config.toml
n_layer = 13
norm = "layernorm"
norm_eps = 1e-05
qk_norm = false
parallel_block = false
init_std_qkv = 0.0258
init_std_down = 0.00506
optimizer = "muon_variant"
warmup_steps = 200
train_tokens = 306400000
steps = 9351
dataset = "wikipedia_en"
Each number is 128 + 32 x the weight over the matrix's rms, rounded and kept within 0 to 255. Layers, rows and columns count from 0. Numbers have three digits each.

# down: layer 7 MLP down (transposed), 1792x448, rms 0.0579, rows 277-336, columns 112-223
# up: layer 7 MLP up, 1792x448, rms 0.0789, rows 278-337, columns 112-223
down277:147131126165100124190125075106077117139116118085090121103123119138159137148112105123139134165126144142129185160155134130120152128132140126040144134084125122124069091133141201132152109128131126111123090159153118143176134141121133143118127165180087113115108126105109165143105100155132075122100159099116111095138105131174174160156099153172
up278:162090141103115166113153149133109159146086162120133097122114084075139124132146093130154090148086137111161158108176154112168088146120138097071098128100163143127147122159178129097146136086076083123120173088180130173068065107198137123066188134156148072132134163170136021087189148035120159145130126121119104131151100148120149116102153144091
down278:073168063137122175087099149118159167175116105094116109144123110125156091087134104167117121132156150129103086127197172136138152155130130138091146182092082140115142166143090125119100070115128122079061128121139073091146174113133157139142085106168144169149211164101162172120042145134188096154121153177076096128189154169110137131088111096172
up279:082189144107141106064141127142113119101168150116104152123103141115128122033126120120142153116043091109087067097107135147104153097112147116163134154104125165120140116154139089105117121103052158070106119131102133145157179066122149107104101090154103180136112137169195142080105076115090072154092207170107092098118115186152113174097156123139
down279:141107139158128109127156102084114100136131136116101080127180147083173140141177166107122116147128078160072186130179119138122203153171138149087113136221158124061124138117129100070151084119083159124149109120160085125105090074127101139144098149137145158141127099147119113103146071154110120159117111166114110143127134091134118153118117138082
up280:172203110161096092146158093091131168145120132092087145134127168114081093134098072136164150132123167070150158092169206143168064162109187092121138128138170088171141042171072106134125140121067093149143153144113064124104118077118110095127179165136165149163156109118123179111099084137135077162113094101121101112104140120130179157127136055143
down280:123106096093135133088144172151152130109084191105065141144107129100132116161161141128109108133108057086169114087133171130121103089137149147180168204145069134103132142099140124133091131140109074143101159142146137076069144140151091122163072130125099128103123155069186133151161063145143098099151114159090111114097112161116094139129117084113
up281:156109110111150158091113146136085133129146103096121139101149155139115163091078151139147087133132127111106132125113095139103144158136123128150158115121081139109102110108116105141092123101129128089172163095076133155093127090097126096144161163111088098121110152128152145136107191162112126073119153121121102131130046140152090155156097150143
down281:079108068185098154091147104115136136100117110098179079121148118131132135150201137104070120114089144087117088148104144132147167108126128085126147177093085094128061115066146126126144086158113150132115110191109085089145110135127139141089176125138102053123127143064099132101162111108133099172184130188117133143164137153144168106133154071138
up282:140145133098124116111172123129192102148118109137144185116063109114152124145105109123093078132114130126144105125115111109077123113126156146109153165117129128110173143119115100135136133124108124111149088176095159098148088103175186138131138067128148134104143134129115185076132118112167113161091157139079155109127078133138111096156119090135
down282:078106120148130155143123151138093099109169110104175147173090093138129171109108143160148114136147127140143111133115104099064167139123139122141185094141084160144091106131147144124097104118125150124130091121128096124152141131147094151153137173129121113133104148138139109115096117164149120099151121115165139141090123144163113139109181148176
up283:115168113110140098132119173085113071139187114097123152148151147134147126096127108119128183168107128095163148164136051128209116148149128072094149113098125128156149172131134144095138167128141130088166181113156044083112124122088159130103143145155100133125080128102048137159162163135110108133111089168111122153105124136101134063121104103143
down283:181087104122155101119090149108175122103131164152078179090126114062182093111083084179140071175197141123143136126151120075110167120103135121145120108205119144090148115110177099170168090186120145112120113121086125163099106134120101102109141132160124166162139113088093126077145127139156140163159059097122159151154089128100081187098094166142
up284:079153106148113095158115151223048142123138153139117165094084118109178106189108129157076176137124099106174160114122131155093131183075131094118075080088103109097177148099152201133132142150157136122099118109090164129069130150127096183152164084064144105115116151142099156166114088143099151047149154101096117138153168134137086088159077119116
down284:066128116156095164152112145137099150117096106116142094137117125080145125146069130112126150097147099145091127119114083125108152194070152085055149132083133113154126164110134176165129146132159155172129042095144132099209111139122151157135107143139168116110174140141126118129124110127137092210113071167110151119133211109154128159157125108135
up285:110139071125150131115123141163095053167179119178130157118084134141154137141125084129126104112162095164140123162104150097072104126112120170141159101139100150101149113130121090136126104090094135136135103135155119114079129116153157157121153144087159187124097161131143103116098116146165159141072127136123159185164117145124119157132076115164
down285:088142154092098162118161137150123154138120147086093090129120107082106121123093168153138090104091138140088074155098122152159181096152104149093179129181168115127125172140166101091145168125065123109102124117125110169116104173093094147126115160162075096149155134132120123162217123128127092097097138128126093081138111121110166129098126120131
up286:130130168110117145181168103126155166075131117097141104157093210177181168144101182100165127180079162120120142110129166128127139178145150169114123157078180156126109151159135127105163117143173127109112131122107149132125122074126128123104111067132147161117096054164153107094147115125170090154159122163140101108124120136105103162172152100117
down286:107129119145147069119114145108164140101130129202098108130131100145131113083103115119138102120156120102121117145149116118110146170131159137078073139155089159133112153124102126139171127113139127087181130151120144094145122128169149075133128140140131093108135129104128134149127166157080156168169162082098143149151111125184139024085064132126
up287:129118060085127136139077146157118159115073150169124169151139147108149174132117137107137127133111117108135173118116103120155135162149203111149109095119120094073141114080097199133098142130060121171150167150144148088132031153149140227130081121166088134179034153078141100150177124139117094108112167126124117156146120084174139135166112134106
down287:100093118145118093057195106124135116137085102126117168084119135140098175129110164109137141124107055107113200113101128188050065140112112124082125101088173061119198089123148089163137127158101112094124137168130122129140131111108199105168124210123147155077163137110128139103113164084160204073116142152188160125161149192111183120080120164120
up288:166087140154130118171148142114128102151129105142167177128108124120151118175142113161123096110110150144077063162150156106154134111136158110159191131088143142150139138170205146090141136144048116086178096136076120086143071089161088171146111195134192140163134105164125089107116152099101120122119157117072114114144160131140100143129144116149
down288:062092173151089185148113123146153060103140180147108089142183148072125091099098156100111141142134166116159187162090111135149134120128106118085148108098136112145126154129116135136119161148159160164114102097141087082120121148125164125112170000128062115124158094108135101126139155165149063059124098154129123126093112207136158065144128096170
up289:141123092103125128121121123175097131159118148122135078084143134101142134172153103155130169160143167081156087125148106148107121124114165166126217187162133102147154177146114144130098119111100119089119132178122139143097103102136136136135100133090106104155121144157087144125126137090153122143164137157135154160135121122096152126149133113105
down289:118134144121065172121150123092130114051144128141145127084119105125153174097130128134131118145113088133110162044126128150152163110074144101122122113071157141109126090135165116119126188134168130185137118146125128121144174125106153158169137186145163130118128124129144104129133088127138126148074141157134142154085080174169151131127109130085
up290:127118051091167129164123072091148120075123089149169102133127121077071125146120121158117140127071209196043102097125104152114145112090148163158095093053100146055089126115152134137109121126126151096152157080161140121106136178115063113107114120094137100126153136176094134163142078151140202123154066080152106220094123106110164123102089116076
down290:175028091096195092061085166100117132130089122103082126138170140076120056119157055120091144155088071120106106128171127106145127126129149093142207165147135149108120160128145109066094141115088115077137054144119085160177193144141158154086083108105122158116096124205077137133116117159134114115103180211103125124188106102113122095121123081180
up291:132134138121181122128143134157142113118149109110100099162084106099064143109092127144100156152122129157128143163119086151161112088201152105092092128178124141114135128123092101164124115152136117098113119150139163145106161113112119149152108124127114153160068124121115143067087156134180172176093120120173122124148098117122168079116126111127
down291:132098165095114167140180166091123092139192187128118175122165156085128113193155141142115131116155117160094103171126105144123117114147083157131121106121109141119148099175167155078144153143104179112133130135101104115115129084173122103124172082125052119122140138147120085124146121132090106157146126108106134146114062150151089081144175101148
up292:134134173130111128147075064137092144161156146158134158104134145106092076071149162110113111122119102106120134079153155139149115080107159119164150152146133087126102107104173085112108101112176145141138119124124168097100161094151143171109153174132115161137098096174108119114116113123105080159153134169163134109131099150121096155175109156068
down292:143153154143103146179160117117164144156093107143163037144090137087118109145088098117115155107086175118096096155153143089178106089150131153079149074152149156108150085081090172116194084118110137122088177165143107144091108112157078136049122137169110127102091165112125081121075104110113145133132113140123186113184133117153134089111101103118
up293:150115147121147117106069111149136065138129134118133161086153128159146169139079157130146122107136128146163100157065122127158092140165068142096115180126099085194124106108149144068195113137145111157126159144124126190127130070149111139118106131086100183163107134124082145210131099064154138097150183132129122181119133144110114061109163120119
down293:100154158042163164190098105111159104117125115138124134090161091143181159088106105167159127161147132092148147082116177136118113163176138079089188105176156120152094123084192164106130163119085127151076128147095131098145096143140121118126100109136073143151074121132151107118068099101116118107091140124125151122106116129152079097087111099153
up294:164159151106121166079123072147149121065057154109102137169127128144153123154106046123087154126206150143143124148134135169126153110136083159151088122108151171079081062197114139117132147102161178102153107124113154102102118107109156120124144186135123189101088099147077088081163133137054112154131074120102105149146145152122122153147148124082
down294:119117166162113133102137092161136123181148133136108094159048078153124101150112189102147077143143141171154146145103143131145155114093154219138167134116116114140165105168153159105144131179118102158158180126132080159095081122114151137184138132167063118107131126129106127134094098175123181114167170173135082067117187113154129119091119105143
up295:151131144095144105101147099096104134152128189089107174121120118098162077128136137115121106162162128158155106163130108157144156125212089114128145176100152116143130099187137119132135142084126130097096099116157067122119122106103139134155135135132174135132150120088105129093098150101092166128161090086173168180108138139087133126171166133142
down295:115176170163088152135138130151118097111126151138216132119131156159135100132138137105134107106075143077124070108071139165141120102103076126122132120132142111118087091112162143123154152126157110183128130163084166168074086093103155106143136132200120128105118187060127100101135151145163123043114127163122125122164092110172111128145113122171
up296:145100120108139110136190163129105127100104148159147076105177061189163108138131151114061102083171147070126090104143190131145126067127126136145091136139251117140178130138093171097139162065132106104097080147114142130127148116154100189186100196131140059120155097078184093115104168112087105127153192171051147157098114151138102130147115142145
down296:071100111110186166106120152192113171092148151108153136117177143133161130074133140192124099160159099189036118112089144110066140127108098113132131099135089070180068127143085126118135088135079136142161171139195142122117178084076091114161136123106098157135152129084080178132115151087064089130135042193156114115168158215164122084133132074136
up297:140160112166133103183128139117142097125116111153084086150136128094182139181153067122126136108100184123093116121104136119169150065141163100098162167130077109136140138124082152087132064072082148141140110211150149152106111158177127148114111082139063132105124109124169126130138166102134070185111110090138130133100112114100083107135177121142
down297:142103150090118131145154109155184153125134096154074148087160115132135117100179165149165137160142121179097138101141152166133133131092086121143111109139113124150164156110098092162133160112166048107138138132156105138146164121141141140122142143130132117123115157138095141140163140110104158161105118181151112105128085134106142063124106099132
up298:103111129166146108170142091110131099132145125088097170132166158116121166104088103069128069148130126120133099122054142109156107154179142155102126117100116062134082136112122099098120146090136152119140183137086143129128138140137159106098143076118151082174158166122091132121166086074189091140143164111147155129180134145135132089116112145181
down298:122124086188119071150094115075074076080089141140102115105062126116120139104108120102132180084099162151170101158141128121107139085124109142144183145096114185170064125103113195146141141174164106114107055164111095139147126151136132154162072129126056203177124136137165139119132118127135192155102070173243159154082215117154055172109172162094
up299:068102134133096096173141133108114057136186135140060146159128145152040120129134096136148159055072119155120116113131052108153121143160192116094037141170060171143136105123088143106077177142075176183053209124125089255118124118085148118026142164206083132173112091134164158089118140155081148096120109077146161177123109075167096144104133173116
down299:147120136148157115075164120157170128094144156070135147153135077117131112242154117165160101106144098123104154091156135104123138093108141171157186114062148124146102048144018162133095115134084124117165179124192143175129189042161077120173135134135116130132148187122097141140060139135072155073119169164161101185102102140113112114115196116106
up300:125135103129118115113057065136124129132101071070133118142148135061152147142161107115161073123110126099131091126100182146086128143167097118135171142125123143087132108124177136127101124143201092121135151148116151145118152147136116111169155127129093125125130161119149106143129119066123134150162123110092162153087150141152130120115115124165
down300:105081092107115115099126123122135104161159124148145133116104139122155160151049111134118115128141114142130131170125186140174165103110118081165104081071154115137114109125105136116158128192100142130101107099155204100162113118136135142118119104128168186100106124126112132128149117172132139104100135146120127098123057171119113117067151108103
up301:094080056151117135159133144114155136106139166168148073116110116116121098126166142108215142156125103172176164120122113112134100090138146114139152108081119134144134107067115171066071146124053143126111094099159117142119165107127147088133139106149143075093152120130091141169144126099078180128202181158088117122139123103227155146063156074124
down301:150153123136082153163098090129143176162123110184116119139130109080122127146128161115094143110093096202079131132144106142081136111146130151115110074147112157113071146128135128118107141183151143169136111109167101167135117146132123156137123092106122120175110113143159108135150160145118112117119159076142146102164081130124180148111088101187
up302:124138137125111119143105075119080148123127113126121068123146179160151131136150118132102125124162075130103097127154166081151134119112119074145106118100196069113109106074087186144120144151111107171162140096168110127152137168100133162110143117155142156119151079120173135098151155150168103120125120136143187159141147125104124126152127158109
down302:109133161126094165121165120130114149152158103122079123127125152152168146061123129136164146143164151158080118136121123150161103167145132122132139119112101115115144116139162143122173114146160167143175091113114111102072140121124107131126108129145138080125087121076153112128123126115132141120070155087100130159180121117117123111086095107105
up303:120110127138133124148164079125151159158135132080100049163128110119128148126181151063146108192149097141175084174191161143116084116127068144160145148174144093114149134082149130085122133069055137138101132144146086169130175162166149123103156158130136122161079184176109131140116122161085143119069161200095155134119175160124140093158154164065
down303:167074151143189092111074141102152160067143169112121199139100125078188130153111143156133171138077202095084135122113167153158122110163109134082120087171123106200099148108155094189145077151137151156113087114160118153082092184115100101162113091095136086090150114091144138154176105155096122128121130115148095134106094143116145099100110117092
up304:052127110129129088122123125078142139090154135153153153086167093116167119151158153136057156060099105148111096120120170146100085125100085192116130157155128165173115121131123140135157138143139116133088111143112117143163125131124113106118107126069191153104117114147089114180106172138135128135104098132127158113206117152159116160137116107056
down304:125186170106089174072154144132105104130079132150071103146090124136128182175105149114102147140139080125138099098113115134132117137137163052099101136111148118109027132075158076106132132111143122059087113132153169139098155138105148125168126180148105128141155146136108117143152058108137226115094144170096147056175110124136143169102103103159
up305:151094128138168146122115118145079125084093129149102142161150157118162217115141103127098180065103119134146092128090105121138153115174086103175162111102159117121095108090137166107112144131146156155082113127147164117069162055150079105133121165100134154187168153098181103144124123107093154161072161192135167163135117102096110118104215110123
down305:102055139125096182159084117148130131078105137138095151091100142111168169120057092109115161175119076138146127132128148176149132116123120147071120097088151169108085135113118097141067109107104084153132135127142201069120124199124082122087066150146147055090166149075074210076128118147134134128114080111198105122135141106156099115132094183105
up306:146155091101094139211135129094118117194061124139104129078050072086071137093108069111166127089100096127180133136129116052087113149146119078110061150139128120127103129116116179092139131160131076129071095140055077159125094210167123130184145063127143134090166099072123083118131066113132160152124137133108120156132183063181114178166122179164
down306:079117124127114122116163103111114120134163160118073063146101131114126172110103139111166112086128066146152157139098133114111066070082117179114172132120152144119139084103139130092144116166148140117178148167164118126130140109101130104149127138135129087081116117196144165105126089138108084085136148118106126140112142182140095150145100131170
up307:135103121163180143152094145103117130154132132102166106204170149101115160097113138153180143129135104113107127093166195165155117148180123128170152163112127129093121133168130170117124129113198124141100142183100093119119161040054121113139126103170085133148103147096169127127127127094142130163145119098129186135194144147125111110110186158122
down307:123080163154132151135097131125122165105123109139139155131078091071132101134121114153161124124108101197143136154097127126179157093108111153134166156114132157047104168124171114117137148142153109155173125158144162161187103135138123105108108118108079123119159148106149161153109116133160139141102122119166117131124174154130083137118127113110
up308:129125150064073156054094099132086128108144179171071103129126118123128160119081053146137175130119123091136185129127182121166135103062172100108150167155130150133149184121156109067103089113171069119138123151125138090205162146149146137142166174117139125172145130102161112142145073150148162160127093133096115141175115074105096095153102141119
down308:091092185054106132109128071082118095175164106110109146072111142087148057100114162101089113139164143144096170103192161159150089097122126073143154118156041123155114124085148164132129192112116153116138122143108096133166106217123151131132189168101073141156095141152234177115113115102103071150182120089167109078124115128167174093063102118195
up309:124125157067102083108138101151101174156089141111165112179149108101131141088134106131066185145114050126156111121146080124132062082200135089099158192179170130131105122148132118131068136027089175124162130124102124152068096073077159178120140091158129063122163234153147084194200135114109127100149124070104185116153157158101193161153092087088
down309:120102121127135138126116173122169162118134122122097155142195120087149108100121095121160093172142125143158107108100128139188087121132094120160092127142150066152140155116123144175151146089096071063152126137121098134079195127047083152053211059105146163175180132163109126126168157187086158148217093117166122126083167120110109115125134147161
up310:079144063114101117084184103114108092154126130113173151144138102142138070114109119105103144174164109140146132033158140175082168100074120106145122109159123159173152115114133112100134138072121103129106100149161163163095095159136116161138123120114123144140152167106145140153112117133124131128135131111087173144134182105209126075079114153119
down310:091118074088158038159138167113125094106133128120136149095131134065122099181172085129130208088143159150111129188145139084154166150128124127122117158178165101129125143084133090115119147130123134175160094044152134124097147119170187084140109121137151115170144153089136082123169065156118105122151170140152172139175142164146067110149143148097
up311:120149158102147119125108122130100112108139087148128126133109124172206148129171137112090128122162134126129109105149153071119175067088060144122135069158159055164138142115119118110136152094132138118130121200107078133090160126133051106104129126170106142156139075169090144132127159130162128106081106156135151182140085112148160118133165151115
down311:172082142171131143070118085155059110184131119104090113099092122117084080127094115087123103143143179129137084144151096104181079138111150160105119134152153129060161112138147126086136177108113175167157146072130077152131103135173137146164135164074136126108100122151090120083168071170094133156128122141141117093080121134160125162090133104100
up312:133129112114129135133066147229057122108159119093141202165130114160134182163146148141056176187148113122123168134111110097122125181084129139195105150149167168123157160110103151144149172116115158122164182098194088115105160120018112068145142101107112108177113137135124082140127138114118139155172121087143116098168125103177083139111109127096
down312:175108142184163143131093196103134075135103150134104147195133102127157075145184077135124114125153117153061102135079170091112132111152151125127073043199172173082066142122082094131115161052149045088103073109146115141090132103129066106174126081124103105125117119146125084068111140177130137129122098091162106111103193143110111136128085115107
up313:109096133089113122145124123121121103156170099131133248151152140127085118149122135142087133178071136147191122134153091130138134099128101076126092120121119151151119134098120130095072127104089147107136107125146096172148127166100131106159061113130139116111139090114132136070170106171160095121229121122092125101148084113158094124079104129162
down313:142146123096111082128134124145102117087149100162142132093088103119115123130108148136129119154145096126126071144129120129122177117101179165133147140155126138130105084122120084120148146148141161141125173141148107101129106169095182107130138141097075115123142116150127086180116168166190155110107157110130122103117127170111111114123126141135
up314:115099115141160093092090094108154169058129086167153112134147067091116176108133056109145238029077145169140141134141092119116108086131130101136102164157061065171130138093167129089122100099156170142116124129086106062129140091163155110080123167102118127126094104104143086136162147130072131103202165107121171090168065128139111068157127126128
down314:106172130068118135076146162162142120058142116092216078119152068101160141101133076175098158139160133162109115084110114104069141153139135221133133145190127098140089171134139155136124102192163113152132140157138106115102147126140136169068090082103135200157120092135123116168069126126178097144125092168156085108079058178180122128118077108124
up315:138168093107155173138164147139150139098134145122123158086141103162059088132126121114129067158126134123155122121067137180105062093103098138177126181141134120104185095197139179153137136080101151131064123097115076089113159161169120144145156133100139121084129119158076133084091080055140135155166139166130091085093133171134061193104191136139
down315:091084141101124171125146165161174162119090112120086097136204192107016096150150134157086208149098130085152132060152161046101105076089132115117123082153089119118124133130092065120128123156149107092077135142080181175108136081086055137134142123137110162097073088101160102057092111108143114162090144130129101146147100136151135074127130156144
up316:044159117137181102164115136155103126111139178169142132167110121167167118155067120118131201151138122095115151115116092139122098122150058170178048122027045026081101092166099151125135128085063133112126140116124076105100061136081157083091134077142146150099136161130139185117095127156091161110115128086122095097170160165100100106092106130112
down316:144136124129124156143155165098148116093143122129157093151121106139130116104125133123114145107095104103147137121138141122121153163118129135162156145122124158119072144120116134089141102155108135133140093163124113150127174110126164158118096124115134146102148104127126125179150123169102107121083135110144066129115147107130126139136127114090
up317:160126130079139141077150068139118101102140129127123166190131145164128105142102130100117143130114124115141050131124107157119121093195128087165177110125141055170064165088075108188132101109111150090155121048056179169068152114169085171101148150112087150097219057142155118120097104150176117096145123164110143171138152093151099128109128117133
down317:114126114180124121120135123140115160097157142130125142082146134138126116123129162133128124143097159126080133113139144107082066092136130143141117123132151123130090134132136126130084154220151175129113156136170100123101115112113146127123102112133115139138139096099118074156164168132129145116122117097131096113143110158134151146101119100119
up318:077073134134180076069151078112114139130166171058081180171084171110155174100146110137150151175127152142187121061176133086114134140124100156159125104173099118093160101112053129114090152133074128138111154149114197171130188111158117161107115145023185164120119129204187090158118156079223119099084087169119132125137060106127098131166146092174
down318:149088117155116130168135070118092117125147162091109141141166129135148115134084112122137128087153135107078186117164165112134142087106154105122124112176131059116136073152179129120133128164094074157125158163144099085101143185174119116169136097172144138125149133101112117154101136142111145162137127135122065082118189155124112175090190107097
up319:132167149119122084163125152118121116116147119203106126137202178119134150122155152150097100135118117137138176152110152086132163125146119119121124169100146126150068147144101103102107200098158158101129123063163064151074140102137129135150097095159144151172123114142146243138135130120112094187186180241138110133111107150165141102088165156142
down319:099119133119095151129107102087162145101126134092076111145115132093181124106086124064118141124145124205118122150137181145129154123103099149129140122116136148171148137111128095060112094191079153142164152231151113111142099139116117149185119111143152109137117108124091073135121117143122114137129149155181129159071106124160107129083140144144
up320:087132156080123082153130182144131108110131191144119178124148126062150120144111006125078123125158167084107064157156174115150108113163135150171189101154193145128170132143083127147126147154145149173120099143155109139134154130096150069148181090079180189213154141114087140105109164126088145166107135125130100184110114107136092172113114099148
down320:099082128185084136118187081159171106119091157168144158138095074155097160133141180088085087108160160129176105128132188117135135112154046203108180142202149096094112112159117158077096125220143050083167147123076100055075085170105159107183150142148112140089157130212119137111126065144116142128195151163108075117176105069171041158124131096121
up321:164120128060149097147152128114109123129159122126138040160151108135115105084184133134156127112156104040118133104159100122117111114171099103134159123066131199160124154120147185087133134100085182139090172119109121123200150160121139123115156186072071102159115130134101138141091172134055087149114151133139101116121130124203100103113128156097
down321:083094055135134125138128130103094160220158074129151069075138177151180120136149132160092143085059113162159105129094057100106151165118155124132079110120076217115102166118080051121106082174145084186080090108099100153090176052154150170186109200189103099116098207148115173156151166110136124183151141100114053175125151151038101185108121076160
up322:099123126090147112107156087117164073091126081149142096099127141110104084128108145116174120126200093182090136128123111064120064120137158114129155112146123142154073196100121147091106102118158133136122171216101156151117087115142098165115185078062100103143132186155140127103184127153169129104079071147163153141122132101092105138149202170138
down322:141149139148145162103172151107132110147167143114147091144152103108134119186063173182188151212092158081148093133095122115135142121081133130173140155145098127171113136176147065119132096130079099172153135104100140161145129109111094152185108097152094157131133135071136066130107137144135165145170115124188133176165085037100130142081151133095
up323:087116193156081154144207138085111160104136144152146146098084171116112127141126181108134068137168160069089134109164139068097138118174057175169139115107120108107116152119107103116156143092099086116135156132086150101140140092130125138092127125124126152192154152147143115156160116151115162105050093158127140098096089137076109157080134112070
down323:103092112100173151102064190176164060092159156123078129087140047152119112129108138090131173149099100166085062025091073157177135131190074089137145145130092123145136103080083129182149109103095130088119075146124167132123142138154104121134153139134111139148161095099125140122129111173156118140164106203140063076122087094156158106137151143122
up324:140117149127166027104155114125187119074155128164133143148122144163092144124141151090136180145118180088109086094125153110109105145058099091091140153121156116172139137128137097163130132018134117154134112111049142105127070100112119106125136101190185129143118116135144086174130115151100200116099083096154080123155099182193118150129123121077
down324:101156110146124136070091104064137129110132141132194084053113158132078130103125125131064134135165153110142176163103154079133116136226129130075076130173107062146135089095156095104168141113154121170122055121194146098157174079086158136142130141124154197155134063135182207118133104219149145190094086133116125188088128130084066084143137141140
up325:128043113108100143155124062100112143148109085135128118129153118125122102155092132098102179098104177118134137104123175101150164109151118133109100138148197064124088114155136090102139111159099112119139138108179103140109111138132164042104114110193166155191136104092133173134125132097059072186123217091192068112112107151158070127109156218137
down325:174115110112128158151120113154144120095154151099054137198118149064147086163128129156117142127115101132103170107167128077133186088160111127086121134083154100107044123120091103127091106085148102146103103170128159106144143161090158153159058179178097149139141097082095125157089118111185080106130092139177085129143193161146176128137102088103
up326:089162127146134153163160103109176140113091184114144127135110119125095171159154141141104109154170077165152167149138111121114081151157126117126119113143104156143147167140116081131081170077106138103132128128116135116175129125133148166092189106135112128143095124125108099111107164132091126132140119154056172125113090121055138136121087167119
down326:081105126119100158120143150078096100127165161156067140056082173148158098114087118126132139134119149093126155123132127107134166139141146066097078123076169140096108093109115140111175180154114126141117138144112120151132153148171126141153120160143129070136139107142109149122156132166138101128096138159138128095144108123204110111103049086155
up327:151128165093088032105103175115141139052106175148120092144157154135105143195113169099165112167141080125131154123119125111108120081169122152195128131106043159172130091126176106142089086126074126159121130170163068118164198137162073097127204157113104088112180107162048160160135130196095128124109119138168110073155068134131102129132107160144
down327:038092122140057114139134138143121120122125123094086118144130198091148072137153186150140140080150092125113068096129098255058085074055172066062094144140114164131122180077122126131124147080163137131159133094183125178050113119049080127143149167157137147103159197127105078135137172081125115105139133110168142118135255137138163087099079178130
up328:054134168151068115171194110130147135118119150116151114160105113123110113125155099138155126106088123125121116156098128177163098106150109115101118149150159119114165135088094096126147060063125126100121126107112144096135128156131154162085102137148152141108188131140131145154083187138121153180104089080112166104130101102100175104149100122083
down328:152097179134166132112099169127073087181178105142204168127176178157147155095134123104129135124143115176133175140148149131149174097094143113120077100161115164153078129146145143141157144156131071165155086105190153099155142175191125174171169150114101141082126122128130124090133111162102113146146177111169112189094095161064139117128144093180
up329:131097066126168068150036154089110122089127089152099105151087210164148075125148149134139176109104141055179115153111175095181164140047131075093159073132093070129151132048125145100091092093179192082106131133150124126129158092115115174149180148070100109142115205094168072094146162131000101143127092175109146162089109091207099124092169121103
down329:130104159157186174106115112074136124127182170119134166080122155116173069129178125181119139102161138132151131130086104198057133081141102136161151059095116087116154087153099175084078170114122090074103115168145116093249082152169143159126199184114103171130062102142152102083118155172166179145097133147121120125165149099144067147105122123168
up330:103206152121101125141106103112202104125142111130130132149081152115149120123156137146116112080129078182128107105110118108157089063124182126093128128141072135145131094085106109166096129106139107115139105105181108120157139102172157137111165164104095114155137064141170085140095127148142130041119138097124183147197142103092093125073171111127
down330:135110094123083130080133123193100128164153115143122134147147093137100141120114078142130189151152101083153114117138160110168112141151154142124128089091108152164141107143110086178156112109136179144111132199130148158170118124152166145091110133156139165118164154065103148138118111054113131135170146128127198119115138205098080140129084111123
up331:118135148093125124098092122121188067090118165104132089171065163132095129095092066129104075136109199116101149135192073138071111174199111120142158098192145085123110070076213205150116157160153149094118111095141111121153084116085171134109103120116148115137077133080103149167160041062147120114113149175109128091099200170167118093102099167101
down331:167116111075101171172132123115101152125152102136173095070139057096124085114116150136099157161156137174121111115083145144127197107058082107127063162056115109140083104158094119117114086152074159135092136132134163082170129134191126105096210157136161121142151102136118116088090146129122189148080088051174126151181093139125100088112090140114
up332:141174116099097090100077076105180108121091165095166137121119122151101123134137125119151092077149178095127070090130128167137145115116141124183118138083105160112099117120161062114113147130131151159125131111134080101118177062081125109078126106164160075140094088165088123055114134110155112142133164212148082124101099075183093081156100092126
down332:155072102091179066100088106143141133119108132107111172163108165132088122194098200179086153115085114120119085150120103178162159154141180064114159100076150097140157158131069118154122088111125137140129172137108141125126163131137091157135172114141131113131122143147148082109136106124073147122156120158175118106078127153150132120100102185156
up333:141129124153146118104069083140136128139170146104126142129119144150127155102145106159173140123136100163085124126154160121081100133188142095168140151136103127148159125106155113084139075144154107108132136095125080127132087111121097137108170149129107139088120184095104138107118127120049118142097150115112147166172176130097073130164126171078
down333:117178154168193119089170151141136107143126124106099103124171099103139157107148153159169110092093161056061158119118119137123133112198107140100129091115111123162093157148129148073180096142154120127064100117196099160092121187146124106186152085142077090103123192117114187170121128144114107144142118095105087130103123136048109160162118087146
up334:152097068128142047103108137099100169106179090112152141104082092124116076076187153120148070121108155106097160160134095207079082133122119106109121121108112159112106086147067088102134143183146164148062140117137119247129090139119102164081156179035175075133100157160124171142151164138103065186107136122107110106151147129178083069085152165101
down334:099092077096121108092089139163166119133140157151101110108132158159160137116113153129103108121083152125125147131125140092131159085136200143154072208064105129139087141100172117132158169069107160056147136113150128141168195068095148111190121142134131150159103154165098116146100074128144106088118152054127116093145124108077049137140058180126
up335:128144148190068141153180164172126163118136091102134154098187148075145128119160160103164203177064174143095124061173151128097158109155085177110149175085060167126186171180099140142106093134090107158184148092100135141115123128164098139165116119154156194054127117062104132130168151101166119082192116125152109165175101083057135133121079039137
down335:131065103162106130130176137149072143173083173165068193095189113146147102140151169169123076210109095110143079121111134140121137118131176137187087183119146109063165178134070125114120105151103093168115069093130094094133134144208110098160125085192099171091126081153072107165095148208113131130154171138134115130100121131123180113089086113130
up336:118122147138141119099128113157113108165145151104147143199152090131163177093107141060167136059119121134141141134101085105147125146104111210164124141112130118130156139128156175101126073089152142138105100098067121159119107140107104110101095152071148161139181134152088109197110148090132135077114111166111113144133160131121150126140094100103
down336:149180123076066093209147116149143120116117081150125122167127117143070125168131139177118135107028161083163125070116152118115140117079148092142139099076148126123124103148180145119074093140093129179183133156193173160146130116113105143171107075054097091148106144096125148127140155104060157110087129108107146147094167205125096144124132130141
up337:134126140074145098122155155175099182142135107175126114148155154130113123076153151151163155103145185151142120108079154142132115160131136161155143117113122130161148067106139124211131166125076145144132135130101112138139162079072169124154128186095193129166117138149154125120064147125097122080153162100154128078140124099172154179089129068131